Each number is 500 + 25 x the weight over its row's rms, rounded and kept within 0 to 999. Layers, rows and columns count from 0. Numbers have three digits each. The size before them is the row's rms in percent of the matrix's.

# down: layer 22 MLP down (transposed), 1600x320, rms 0.0875, rows 558-707, columns 120-159
# up: layer 22 MLP up, 1600x320, rms 0.202, rows 559-708, columns 120-159
down558 107:502515523535485515486469495527483489500506475512464461542545491495457487528462507523545512462507511505478504515495508478
up559 112:460503465500448510500508502566522464479534492531524517514527526523465574462522494504518492503507511509490503535488525475
down559 111:470546513549484479516456481509525505476472524561494479516519505532473535444495479494533495508497518508488465480508498492
up560 113:550518513462554491509464529502477539465524498486517511493501535488500465490516498498520527527506486444507533508508559500
down560 107:527458511439513468479502560527516500493506485492513490489509518524497462513498511498509511499481474489474529459487525523
up561 095:498480490498458505522474528487483487528463500539557452517465459479484516483490493483490518508497499505519499493492466503
down561 096:507495490469475505470541511489473500528513506527542488522490494551472500523480547527501454552504490491483453499455500485
up562 108:488530459471493474480509513519505513519531482489476525540488495507508468548481513510465501539476574473494437525537509482
down562 100:488517505523485477495515498566485497547482538467513509501477513487448541527496528531534502490496544474525478443498491516
up563 109:510517514509470543522491541493498481451538489451570482548434491488498482488463526528499468547516509478483532500470514507
down563 101:510467483511522494515481524501545550476509522491541460483509503504494508529469526484516498517505534514485497513509504504
up564 086:490488480512544523469538514514543482484496466490524525484532501531538532503502581503477511513514482462507495511504469503
down564 092:526481482502481500497470510474460527495480542555457488532475488476487493515434476481516474482470520447504523488501524468
up565 085:534453477474526535528487467482504499485451529507486509501498519516460512476502484480529490517529519483510522491516484476
down565 093:457539511497505515491506486471532529484535514549489453524511490500465497507543507537507467522522473453501480510507507498
up566 117:462490498495509525488507547521478529539545499531485494538528518489511497500495481504476524528480504527538455474476475538
down566 113:509484523489473450518515508492454500505565490481500473514476558522493473532410474517508526566476500470508511480492456472
up567 089:488488471523521499497486476500477512452535517458490491526481499497542539490483457501504532500526492495533477454526510528
down567 089:513474511509485500491540484527519523550531475495517502482516468513497523525486472501500485499514520457459496482544460512
up568 102:466469481486539508507496516522511516487474526502527493523498470470505466541482497506522552491477525534526522524489524463
down568 100:524486518489509489483458531479495475513446515503510501501543501501503494482527543465504493491492487501507505515493490488
up569 097:495521481521533506498494502496503503542536499513506519501493503497527482486496521506450494453485478498515475477501503517
down569 093:452493474482496517489500509520515492531493497459470500508549492489462509492514457477489502481531538467522479491553498494
up570 108:499508531512528537508484495525526512474493489482518485534481477515541517509527497491473478521515524534493449546490511519
down570 106:506500499462458476513513523529569499486469513523512486494483481484494480559493479480514510504521519449526508535514481495
up571 095:501495480509503551475513505482525512512492476461499506517498479560522499517514493488501526440544499479526496464491523497
down571 088:443511485493536496489545499512485498445507514456471487497524485519465505477491515488460478519521522484516477416490501462
up572 098:496483510484500453506488479456491524529513482465494453486529513548504523518524471527480547503496508480446485542474514491
down572 096:516498503487514508547512499474452540499505438483510505513537514517471528514476496494508488508535510524506540555517523515
up573 096:531494490463524557498527508452508486471493524521498511493466524467502534468475483476498533529512493539489531546515471538
down573 096:505543461510535471474493477516515525508478525490523477471524531537463517515511486518477519494534476502531493487467482495
up574 089:537515523477523524541497514522479545540517498495490497504557485510509517501532489499486494502517535483492507528479581465
down574 094:461456498544448467461515498506515494492500489514527498490512492523471511498501476520543477496468551509494526549507501484
up575 103:477487491555494530507568464538526546495457509517485499479497436525473560544513465483484455506542529499500491509498476513
down575 091:492513533549431493484522429501468475508510505493529447508478474509476469459499498520488462516519535507548498530510494523
up576 102:557491499512482520472579515516547489489514481500497531474529486504473490471523487504493521475474517487485526553490480499
down576 104:520492521486471500498520475488502522475541513519496464466512478470472460482525459530502517444474480499527527511483456511
up577 120:450458489462501475473479491516500486486453518500475484489533504553482510504493488514512509527495487489538503510515475533
down577 113:473489531481466478528516517492466502493457485534510480498529497527513509520455480505534493556554468476491513467519468510
up578 105:493510483482498501468516471476493472490492537487525520531530513477522464540486471511475503475490495514530514495553527527
down578 104:488487474523440503503472514501541500507497518502496488458508501564515460546494501532504532528499517493496522511519488474
up579 101:478521554503529496542467531525503514515478524476513498501488487534472521531515509492522496478525487490449522483517473462
down579 103:481494489488489524522528469499515496482470496493492484478484554495473510527568494525511492503496484530471493500536508509
up580 099:513503471529506490471501519491536494512508527463519505506536462520482470473543499539486495483472516484548464507482471494
down580 099:513524454519531486479492527508511508478495491525537474502495499509512494498451501493534482512504548507487453496471476531
up581 094:496505487496505519547464513498506511492500521522496472539489505512530551492507484500460532495477518491475520524479476497
down581 089:421533512521460471476505479470532507486507466484493483493485501484473500504519464512497498492502501486504496505548491507
up582 091:472529522476456488470492517493483547526454497481478474467487465495514454481495480479486491514474507517462486508525460481
down582 098:469506543461531526486480510545505470476485460473459479538488531472515487537434477449458469512515535487515510476518492492
up583 097:467497480516497516467527484447488506478450499506532495509497534512457558549506519485490486520512517477545490512498485512
down583 101:519455485548485494491508533481455515472518479490507486493535498498496538520503501520523523534565511486490503505483467495
up584 102:504488444484512506528527520515527540480451483501507467475545494510465504509424489528488498500510462545512510491476485491
down584 098:548502478505456519524471483531424575486489519563512491514520460507494509477483519529513517502502502554488529443566501494
up585 111:484500469497514565478516488505504481515484526495524515520496515537501521519521460491481484497510505489529509468495502450
down585 115:477515462468484519504520509468498491556478511536498449545500470546508502460474482474498496545511480506483510510537535486
up586 107:491492459506516490524504457482503438530498509509519484452470503474496503469472531453501508508561479518531522496495470494
down586 101:513505510518487489509495510536510488475536481481507485523449475482523519467513537475522495520520472495493493532507483481
up587 096:504467451490516491481481505520480461482478534481503504467495479515499514515485487483522506517479459521506524550512472482
down587 099:483520507472535528463489489496494493493522541488487469506502477511475502503519520546492484533515531522490512557516504541
up588 096:480475529523498481524487519497528490532483518534498471494485501474522472475499450510469485512499480500434470533502506506
down588 099:514504478537479503506480503543476537498489527481457520510496470457507504468503434475519516477501494505510435505442506514
up589 101:546521522471545499531460485514510528436557541432509495523538507447473522504489481464532500485493473462467525485536540491
down589 104:495490460476506520475508456494489529499514447503535486524503488462546507537482484516495521550519545495490515528487523517
up590 099:520494525480482450490511512523495500504544503489468549478530474539508517485532501522458529502516538473534492496528486513
down590 097:479520555510469536476480470521468507541523489501490463499515498518524482502530489470510491497455496484478462530488501451
up591 091:505476522496533516493495526495491532513536532445424509482511536482570467496499499518487466485506496521537490506488513499
down591 097:443504492455474521526512474484493498503511474570490511467467473514483509519546543464490549538523492487512481514460490480
up592 100:507521470523504537483489473540517536515525542462482499459521529496524517549510522493475430492540501558487487505483501507
down592 101:500476493505435499518473529485503486464466463523533462481505501504479521502493437535467497485475493495501538454509513547
up593 099:498477544465525475498509540478540503488502511495516544473525474485514546507461506479523540506496520528495528511547459501
down593 101:482500516515482529478515497483552546507533500493546475468510448438520497491471464493495469492436498530495506520490532496
up594 089:530529474518478512494554475483527501496500488496505473521509544490493480506511552488498500488522483487461500497520512531
down594 097:470490503478499499506450549507507424465530525535486492541495492483488491501501536508489523495497477492480528452524517491
up595 096:506508467480529472482504465496484492515495504474488483447498517459515512523507507493455510507502540525519508492497534488
down595 098:483490528515503439487485462517549544475522508518540530453494436495519540508505470532520480469517466515515453522523520451
up596 098:481487533526472502544501483541543513538542462511518514491469515509500536505494528480475522465464471505537490501530471491
down596 098:489538493494530464551532513450484526554497496470536472490506520489488533491517507462517492505522470466513528479529536478
up597 104:485519486520477503534475458501526502496524522465496450523520476473511504521467518505481487501515531507474467479536482523
down597 099:490497494469458510512476500449468525493536509510459550522515529562473492504545527505491480513545456493485538491494482510
up598 096:562491518501522530455499534496529523496463518518518531515515519520529517490477522516491456480531507533504482484496495527
down598 101:451534503496506492536466476463514504496497487503532536487477481490475500490506525471500513458520465513547519476467436515
up599 100:512501478505545521502516533515482539496472521507505505527466479496495491486482522447501458500494506480501493529508527462
down599 102:525480497482448488490550502464485506520507501491527507503510508500521477527524512441522522469557443430515492474513495478
up600 110:494511469473484459484478479545524491489522456540532528517492485556471552506520531479508498530520491518466512487483465489
down600 105:530486502486473524488538487554505483511486470481527456473485487540517526477471509519435468553471510527516476489533544508
up601 096:493535512492510516490474540517514538533484499526475507486522476480480507499502485528473424482492522490517526495514533506
down601 087:494520499490508515519451445556508485512481487476461480505500561475483539509489502489528551502460569531522457480504505449
up602 094:479510481487480513492535503499519496523494454466449459488516505448480497525523481505501498496468497483491525524503503466
down602 095:486516511465506514457492469504494520465472475449531465484498495473525498568490532503528470516498496490453532536498507433
up603 099:507496504488519511507533503467494495498515524524497498471505520498480488457496493488495505490497494472536515550449511485
down603 102:480519459513529529509485476485499524492511510509482535496470525514508511513481496481517490501451489522481493464489499500
up604 091:531524456491477523487499474506503480492515534494501488476498569492506523511531510490532494513486480503495462517509508477
down604 092:485533515481514507458497540459474490456491521471562503482496485492505500497517568538501525501500522503535518497437507504
up605 092:522503486511484513484521536515519506504543477459459519519507471481475481519463479518553533512509459515519500508530503475
down605 097:537469492535442457499463489477481534448483521504502507527423492537469522510496483545520500501485524505481502485497474500
up606 102:512548490490500509505485542495494466519495471547497484521502497539517489496453460485495490502512544502475486513482512491
down606 100:472501493540451455585534472525470460534492506542504557553490502534488510486476498505516479514493510499482512542480494498
up607 097:495508512481490473491478522529496533523499515474470532453511458523497458529481557518513528476476485483480505530518505495
down607 104:537506483504495564489518484508439433542510524501456467490453525467501477507518517478514508513502466541500502483525511517
up608 099:491515460526508461482489475489553514457525503450538505471504505529487530535518491502504518504479482472495547509532539526
down608 102:476462508495502471504501459476520495511537486466482515508539495519554490564483483504550531500472479478497500502546528461
up609 105:457475486490497513482452483532512527519532499534503487503489496518484474517484490493458489505483454440515535457501519518
down609 101:534488482501455456487537533516467507503460543515448511503499526542498520475515557505482490494494475463480527498512505482
up610 100:516503482526506525541515480532488451465452506487520504489510477490490518494488497472510508516506478492454520472478507481
down610 101:498509484495517489557473466501477488525462541479546479491502486514487509506502480502506522517507481503495546481457531510
up611 108:533503499471545554512522494514449496554498516473517546459518486531476505532468487481517485499478495446472511483537465477
down611 104:494502534485497511485519480499484507545490520466475548507470508496502505528472526532485528488480507501520519492527484475
up612 093:531524510509508521469482513449468448457514462441528523508521517460537479527537494485550530509488486517528491482482528481
down612 097:475494450483496490486517471490516498513486493499511487515482468513489442507439496495501525519534495512519499494470459492
up613 104:501521486510505531487526501480504478441481545513480514550509519504529454499514481506481504513532520506493525488472496553
down613 099:504544522473553478453486518497495450522527466512507546489463513521520509465495536533527468570462480537511480490488488515
up614 094:459480510491521509499466526510504509538525504485547515491485564527526530528492445517488488468513496491552505476459505521
down614 086:548516474471461459533472495516497530487480475510505502494508478469482492475521538464455534471515501544465467491504475496
up615 097:486479510541491511492486499466482474494490524488542515514493519530508500507481511513465472484500528460476473448476500430
down615 100:446492523513506521508513502462486568507529480510533482482534466488485531498520522530503494471485504526488486508516496522
up616 101:481491488510545481520478543509509501466540526513477506521493508519457469464507469496537534495517522463506471534520496465
down616 101:517482505543531503514501543509470512517483507501512514543528472506480489516488504545502473536469452495482486488549466527
up617 093:502496477514525514535512510463535499488516516536506490503513519465542469510499477525448470531506510483477515466473503522
down617 097:483460520527480485520510507502531521500524490548495498532483505491496529502517476490488495515526438493475485494494499471
up618 093:501509524482473496468482474522521510516478517541489490513495511515559495501531532503416514504487540494494505521495511475
down618 100:480505535502488488462534507480516477519527515479540503508491535483542475449462480520538506505520440538518472499456485482
up619 101:470479532524530504503522490533506505494500480456521484502505521540486468458548527505494528493517475489513518526526490508
down619 101:537529480511467481465481463545524554472499496480512554483493493476460510478484481533510479477470569497475525523499487499
up620 105:500482524510515542515472515523514440477517517524468508502490438508535554537494532463467489514499487496491561485493513468
down620 100:490470526468511495497516523518491522525517512497516491503478506492472497486476510504506511478527486481533526472537511498
up621 100:480496515473510469517538531534512494446477500494469489497465515546474479456487480534497511503486497517500543520479459505
down621 099:505544501525491474487488502527467489510494458518492538518504521537469527483515496488496521537538487475492513459486485476
up622 106:487566489454514517526490542480528484517507491489517469463542530533513500513513494477534518466524474509485483517516490486
down622 098:489518546540472489464478487494512490471452483501484513493508523486512498510492426524506469503515469479535493508528494492
up623 103:530521471483532507474489483501506516517512532494511535501558506550435545541519529493534543489487477449516490509555471510
down623 089:515507499514460505538537509484489498498501492506541477493475491525495447521478516481527499492504524513566513513467505506
up624 095:538541528529524504509490521505468504489489558502460512533542499501446504497486512501522504529512555531530497546507507503
down624 094:437479506482479519505493525518465551489487472493523518501500526521483467488504505517502513479505519481492540465496504525
up625 097:513524492509523555483508520492503523528481502491504491510501496519488486485447542494521503507478520486502493532491500536
down625 100:488500499481489457512499491459531488496480491516465518505430488512481502475481489530498485528445533481487479480537532500
up626 104:520505491486533470495509520509513470528503518476502462478538530501479484501474511523509524493492502475552512546471528512
down626 104:517512525491443534471467499526494478498481520501482489490443500494579477538523489510490476483508523496533511528507504516
up627 100:515509471510512520533523515498494513492547533492524463475518525529553504496484520492496497512494522486450470515501524471
down627 097:524478537502510484516450506508492535526470523484517547497483547477515491487519543465534499517506506501491518536511439470
up628 099:432474467516491497521511499505523500518478454452492536464460485475474530537469542490523481503512508503553488463481482481
down628 093:548513492519553503544499485488436505527482497487485489512538504549484470499490485497510501520450499513479515491511531540
up629 104:440499476497517493466456482487481459507550562480462513494491505502535520519502476506507489505516519463500506470463520488
down629 106:509464497514504488449501486474497503476515479471468521523505499521475527514467491526499502475538472506486503476502532490
up630 103:496486536489553543495497491505484520530545528481474479505540524481475503483510524468539490485544463468530502516455468537
down630 099:506479508500501500534525476530499501530516533523530470473512511490523504461467516514447488524528479467519569551519486519
up631 101:463529537469486497460514535511558543521533489519510500476523506488486494549509504484485485460504539441494508494485552502
down631 103:522513488527526472455504526494488508485491529531523527483546493519466455498498473544529495542505523473467530547490534493
up632 098:473484502508503478494504511496496481479504463527477503531480511508487480456495442467554496447512483486507503479488526488
down632 100:478531515521502482485504507465560491431543515502482483510498504494473503504462493499495507461471497521504486471525507502
up633 092:509502470529464469516505501501464501527512545491469504515460440462493508497517460508502514493527527489532490465490497502
down633 099:484513522497483487490513460500517513505523456485449500493507522501496445500506519523566525509476469536490476498493520481
up634 116:546484449486526488488514503488492531485443530489482541475487512510526507511543472483431520468447501509498495498530503514
down634 100:508472509497490483517501504508483492474489480513477507467495449506547478505493542499527507513516504482495456525469559515
up635 093:518488511492510500495503459509475454530486464493429517498493542490504513530501524417538507507510493498539487500464504487
down635 098:521496537504524499491513557498489492486536513504532459523457535508460493534519478503479505545507487472506457488542453497
up636 099:524482465494518505488526497532520516500514534486503489489498544505465527538455440514500493461465518514515510478519479489
down636 102:508497487514501489525525484502513513524471515490519533495467495542502500480497503490504483446454457496520494488499499477
up637 100:482543511488552486492457478506489493488498472494514513460470504510473472459541456450489503552508496520465513495448565524
down637 099:513496520499511528432472505478427490469482539459490489526514530507530530488512480506523498485519497467523486465470512482
up638 103:532515529476508494486466513505519488505516506507534526463508494478495542499519514504478493528512511484458530488507441542
down638 104:531510498502510534475501485501517501480490461483504517509512533499498501464467461516520506469520516483483479470512452471
up639 099:507496458520539492494531494442498500459510497509456526495495487505499495557480520499471528484487490521481522523495490450
down639 097:506504521463473511493508501494467532436496486504532500493474489509477493478484516523476496498521561545500477492503489542
up640 098:496516471507517529527495494501509554507451479496511520539538492536494509534481535477479471519490490497520492491449497541
down640 101:504500543524502529466499559485510537478532513498491513522523529499505529512524445471535500526498476508508522470510480511
up641 093:484457496502506501546510552508474449496523520514515499527417513476535470556529488490536496501485495505499512485467514507
down641 096:496502491511505497481474449501510497494529527504484473514502516476510464490557500525548486520475510508496483518465501510
up642 098:513517505482527527498500522476461493511510527452484508531497493498508499491497501525479498479525532502502511478533530490
down642 100:529523500480558513482517491456495495480474504510430502479477501503483476507497470518478498543512430519528474495462529522
up643 101:471558502516463521461454519515483535503524476495523516512525489493501504503490535489475502512484489470537491483494515515
down643 099:480556489542511502523522499467504544501520530443525516524478501445493493447447501500490522523515518480511505539502479492
up644 090:539502485519536493482527531545507545471534516496486500503554491545470495521486497493458493535508491481507496508551504469
down644 096:459448509471482517520492501492481475542489529541501526474519462505497458476508475508499505501495462536503511483493529489
up645 104:440475502469511502534531543492490533477532505511511508492497518555536490511538475489504542579501516518485498510551516512
down645 103:509453496524474472452502486482477475530531487486489528511467503540480518470493517514540537547484459453473529491520489497
up646 108:449511498474487482527503507476463483519522535500530461531501472497537501504519487484520433523506431496511487463515515503
down646 100:499437496465458483515488510495516513463515522495512518474514523526536452521500519499531531492540502473469510477528515474
up647 100:489509474474547490553487472502489507490448533493516481494487480449469526478483490476462510531523470513512535489477527513
down647 102:530522478529475556444530476477439481502553451480508471496500520515485505519514536501509511516458541463462496461509482523
up648 098:472500496526514513517483478462534508504498513516479485502541510494506478507488497537477488461560509497480482472490454504
down648 100:459533508556512490565485505509533520471492548482491515527498534507455501504527494546480515513484503494502497509481504519
up649 116:508514518520507488530521501545515517511492510522520513487463463511515516499482511493441529532470474508450509439496530499
down649 108:485515516519467463517511481495518488503514467505511478478534501484530507465497521533476507462476476495482537488511525493
up650 091:538505494490545551533476522439496477479501511520456493514508518502527505486513502493540543492494504445473529518504459472
down650 097:487514482495503496514506494521527495512487494510477516475466519512474474468525502503497447423510511514465493532555525538
up651 093:489520499476487566509466488504466556495527511467521527520514519486479482539507471514455519452506482530526494501476481508
down651 096:521521551462483480536521536519506477491501511518534511440443507478447507499512524486495499540516487522461521481485490464
up652 094:540489520540507530542484494538546522482517479452497473477498546509520448517494457494472493500521524503493548524480519473
down652 098:477477503524481508511486486556516476510544492491423516531536506526470465509509472479489482530495536447427468491510500519
up653 104:459507516506489510560514504525528460532506493461467461492521473507479543502486493493520502515519542486507550483520514500
down653 103:543508509465509508562481481497514497510489462504531496493465460545504493464492501517492519491489499525520457462499525495
up654 103:459460464500527469440501499426496512527548503508521466494483497474485521448496497499518516487480466493495530499506474479
down654 104:485470490516515518509493463447499495567493487545525478457516524482517494455512548521530475500514506515510529520482522526
up655 104:550504527501492522505492509490509497514468517475524440492546545510527501519505522507476484463473479529510450502518497474
down655 105:519524498472508467524479509438573547504503559495474491490527467491458473499518503516504483485503535465492477473533526505
up656 106:502490504541541551502536527456507512497501535432542503454505528489501499473506486525531537511499518503479502481529518469
down656 107:516480551482517502476489535510494491469456571517527479501509461485469495491514484542502517517470459493507467532476503520
up657 102:503496530524526521463500466500482511497496474456494496458537445475551516494483531488480519476517511474523481509542491489
down657 099:499536486516557501466524436513500551501507504493535490492467464532553486491477502531497518500488552496515507496529547503
up658 103:515509530465501515488538473498485475498500487447489526494499537508469508519518487510477485506516482525527486518529501477
down658 093:499487497494504493514509465522458513513512441488476515530475507494491494499495512530478533498462478530473463526513503504
up659 107:521500478481543534516498496481499491532486520520449504506503511464489493499532568473498538530539496509503514472496487489
down659 104:534497542489508523548506459477468521482476495517522541494493520530503452550536534457519497495527501518494471530488518532
up660 103:530510495494504547494477499476516489552462498477546501494456513471481470475520526485526482475465482490531509515494461490
down660 102:508521508494509480528489465479508557508544503494532492532493525505488492499523539528502503519506538497532472455446447481
up661 105:476490494483464465530484471509531467517484516517492459536470487460471494497477513459519475486491506500508508468556503458
down661 108:485527531480494480469583487463498481526490533509526501493527496498516526506495479494471494458518500548488463493491485515
up662 091:514480460536544507469524514505486513543523484477569486473501494479492500503498514484548463526477510515446527467487491473
down662 100:482450499494515518488482508500514501509501486528508506477461502501484481485537540528475510482530483550481487503501491522
up663 107:495474490514483507516503472515506521516526522508505493549536503505502537523508442495526507476540510469540503516549491487
down663 102:475477469476507495551528470503504544498486525505502521473512466502508521564503491486510514496487479497518478509548482476
up664 104:503516498455496518536480480475473503511486510502530474480537542511446504510464524496496488557531508472511512510481474492
down664 102:529458482494533487518508464497488494534463500498470487464507531508486525514472528505526463491546490493504501508473443489
up665 093:465495525479540541494506494520520482523493499523526499462471549532507507455490498444525468516518536523500477475517498502
down665 094:489521527488458520470531488545517531500508495442512527496513498504458475515489517473528483519511506479432517479558496543
up666 096:512501497532512522523483538448524510487494492484505559510504540494491521473504502474501495494445487523499501527515484475
down666 095:479469477503488495488526507476459493506531517496466469509543468458475547503498494509492481489527489490482493506501501473
up667 089:487500537457496512511446484482448475483461495477509527466476521477462476475521477529494485501491492521493497520532545493
down667 100:488559430501463508504522522522491522518493522518467488533492464497503485488511500499533550468510492484507492560483517478
up668 092:478476497459515500494487521495448503486480513514535510426529487549493439507512530483548563482465496526515540485522531513
down668 098:462495476517475494482499459508510441532477527521466496456497516494502518504534481517510514521476493510522434510462507497
up669 102:519488481506492485518488474519490480511523512499510523477454504520441505472526510477550468451480486468500502486558510504
down669 101:530482510443485501477469482510534491503489465497486506497465475484502492499508500494541497548488498486513524464514473548
up670 090:468538484487527503506471498480479505507504506447516519488473533515519503536497497497511437466538543512482473507501480518
down670 093:433535482461485553504480498508464465503488531499473501504476503484448479468524509497504520523518455525484511535517491473
up671 093:505504498504503468507544495475519515525500512565537531530512498478514491512508516507498519491490465520504531491544517495
down671 097:495466511544509545494475486495502537530511478553492489476509505475449458516495462553558466471494487529527507495485483514
up672 095:534491503517496463527488537523523494447518483512495492506509455502548473490497495500519504529482530530528502490513528474
down672 096:536500502469523524502488515505530488544508481537518478536543525501545528470526541467510504534499481526495485489515536526
up673 107:483535539511530476448486517512487478493469491509502533521468462485493466487523510512534509473498476536490498499468514474
down673 104:482503478510490470467478505534496517505438493476513504497508466491537470515509525496477508505521460503480493515452499516
up674 089:499495505476546470509526494550479481496493482501486473495475506490483517542484497457502509517462516477475527482464526493
down674 092:516521485518465490475485502485513531485547488495543502497504513502492513501435512509498500531476499499499512475466491534
up675 101:477546507489501510466524506505544504528514486502551471470504554532490496487478523499451536520492511548501486494482499559
down675 105:510485484503501505510476544521495504534484506525481517508472488527554479514499504534523486542471486474553500485533498484
up676 098:490478482491513519514528474510475498510557561507511507496533497503493506499530489467504484517483531506533505515474490476
down676 100:490492466498505482495558530488480529477514504450520496472475474486466472477447487497549516489442536503516487527544514520
up677 105:475519485503498505434508484502569520488492487504446482448514493544513533514448487549510492503528515475484514454458501470
down677 100:496479514508544493547502504454487521507494482503503502481469495479516508453489499462561497501469478515512474453469514475
up678 101:522515483460495449442528492504521535503524521494521549510533523513542490518481514500540463482503529566502517494490517556
down678 102:491531524497511530470521504517480464503474494514526489534533514438491474518487511501500529483520460537475464497454482518
up679 110:504512483515504511487514517485458518522514503480485477502521509485499477503486503488524493511529505478490482514481496495
down679 108:474483493508524475494513480516529458497540494500509506488521464505492523489513546502560495508497490450500493514505514497
up680 101:507513538534520528466518510451488507477513517494543499485504504494506499476449530481482566444502489531521471521472465493
down680 102:526512495485463504499489497477475502478499517534477478542557539545467519503503496477483523500504537505496458546519501496
up681 102:533473503509519475445533543532526498467527557493493497492500478493536526570498473498495476525468503499514475497498530479
down681 099:512484524521503484509491532501480498503480538519482475524529513508532491490541512504458495538471495484485497487496522504
up682 101:507489558491478509494444476493496502422543505475513481533532492477510511534525471463462501517539466525503488500486499529
down682 097:528506511498462526482529488473493523472466529508534529507501482469488485502429511501489503496520488485487513490538496461
up683 101:480491498494516537543559479496521509513522513505464532471533480531471481495526491540530482540501473516480495485516482507
down683 103:530506520500495492484500501474492523505518499502524492529519545485518457499520522507538555499468481502464500476523474509
up684 101:499500482445496484497513497496456447492528465524486487475543478505468480506486519482457516477479469531497531460513492475
down684 101:500530480467489483471513505511474570526520526494477497535520490492467484491498498533511559489530479494493519484493479522
up685 106:496486508532485481495511506457511501523505529524428525456467526506539504505490522525526449490503515509510499531536503512
down685 105:475483520484473523463506506457483498483532527482540501498498470527499470541517505490491463479512520523535502485460476490
up686 107:499547509508481529476453468509477518482522508479506517499547485508463513551480486502505494519520486506514532470484478468
down686 103:480510491501491536537488515483545451500511520488484536490501459565494479481498489507480533517494520481527530543493488513
up687 103:532476465482514502477501534428488499541485494507469471528489504471541497537477505532482498497458468497488480550487484523
down687 106:502484490501497491543501530445451539507477537492542514532478503471506511498489515503540476499502499531489505516499534515
up688 103:456536489489473522495511480471530470509490525513464520522563538470502448534504509506480518509522473522468516486494456480
down688 099:486513483530453479519495517529493482510534510507512501504488533492559452498505508503507496496483500502490515469490502506
up689 107:494482497476499532496498526529519466465497490552529500520474522467518502499521480515528527490515514524503511485507504505
down689 103:468494488525457488476467562538496506485495472503521488499495499545525506487501485533485548467467506526502538497460493545
up690 091:532482510520529490520511508508497442517494566524484511485496474498502511516507518466482474478494506497478515483514481484
down690 095:517550451484467503486506516507518531489542481491521490521490488496489531439496505544532480500548507534522518475460501476
up691 102:533493510505509512504503482472512505474524495482443525492547499479562498478473519452506503515455504534530504484514431512
down691 102:557485523531511489501503493502528512480541508466492528479524500536494508476506477523470476460436474546499511499489491474
up692 092:465489472475466508528432495524507507499529502487484484462516506475510515487527447454478490521558490510495490485489500512
down692 095:456458504475517492464463522501531500542513515475512492509497508535495512442481502503510514505520513489485510506461482452
up693 097:515494497503489522513532508524474507506535438506493433490505489510446492497516480530507496509502517523494512543535493507
down693 093:487534538477472490514537526507513517485491519484467515497492516496474483488471472479478509513512518484473486471507487542
up694 094:455529490497512572496492517525534492517483484528505499510480505456492495492507503509486529543521499486486525499460481509
down694 099:521500455499493533464487505474541505482450492518513495501476538499496536481498442519531546501471521508501532539519510508
up695 105:539508431477481504474536512549500467530490524508489516509519518471499511546505506485527511480457430532462545539488465497
down695 107:476516523497550506502526513492505538505525490479506494495512508544494482474514518500522524498474510501496502497511525441
up696 102:495501495459461514494498504449466522475493529521534501512509493481543438469507496505502466519540497518492498466461497494
down696 097:500525474528494473487512486494487502470503519546488535517559503520488459511493505518527473504487499501504574501533497527
up697 099:537529497538453493488463497488492516488514506485507499497484495462505523564490504494526507521486501542497472495482495467
down697 100:515478514535528513535465480494513509483527514490423471499496512479467488517512465505484520502461502511494470498500518491
up698 089:471506488562505492493514504461506519515516493496483508527496535490448447508529514494477531492520501534497501526519488489
down698 088:499512484514527506553485489464526502491531482458534478497524486531512486554494526489523509490524514494495529526495465497
up699 094:477499504489488507504487497474500480462472480516459480530500480497529537478492475500497472481507499481475572526526522485
down699 099:473483532512498511492479522523514521502516511501477484491484470512480530487504474513518483445489477473482532481518517511
up700 099:501508479509502478496506503448514525504473471521439511503482521547578500497471485491505486501487480475460536488475456489
down700 097:474507496499498501480479535498482511486484432493500481500483519500495504522488501513508471512490514470535474558530450536
up701 104:499484492550484555512507589517501477485473523491499488511488516492557552465491548489548505505497549470503503514506435524
down701 103:484479442475517490507494549548490503466499494465540498447560490482519534451490547504534507473489465499541497505472478481
up702 104:477495494492524482493510514479515522489506481511512525480499550518496532539513502515476473478543508499530502502500508484
down702 104:494501501492521498521488550501483484487522537488524506474463542525497496498470492517462488542516533461525485508468548510
up703 088:511492497481502489474528498468483503453486526543551511555507482469549517546507524474491489474484521524493503488497505474
down703 095:519505476505461520490459522526510488467496503520492478493487485495530535495546560534502533524532465517454505558493513564
up704 093:505500509510505533509519530502548476463533540502494456486462478486493510512462500482516479476451498484525507472526462504
down704 098:492482502483483497474474507506513507499475525433514550537519471531549555533498528515486510517527505505480504501483490511
up705 105:468490485467461500525520491511512475515513490504480459494526498448480484474468465477523504466514516501516482535512534528
down705 103:529500470515522501505486478489483488480475468510480506515473484466471480486509496554545533495500471485521510514457497507
up706 107:491475519530528500491521506477513534492505488479468483458525513531511447530476484492481437504476549464497479526476557518
down706 107:493530482528474526513501493535495531498534470503491486506482513559539489546523446514506515510492523487495496492484522524
up707 094:491507517476555505530517536495501498516479483508478486521511505450519494548471500511494548509511519463492528497501512494
down707 094:486524488506507519499484497513519469530510459486491463495460498526528512485501532528517502439484510497473488507532497481
up708 088:467482514491460513499494485480525481479533514507485505555488504539512504509444453517536510502515488503499485495512532503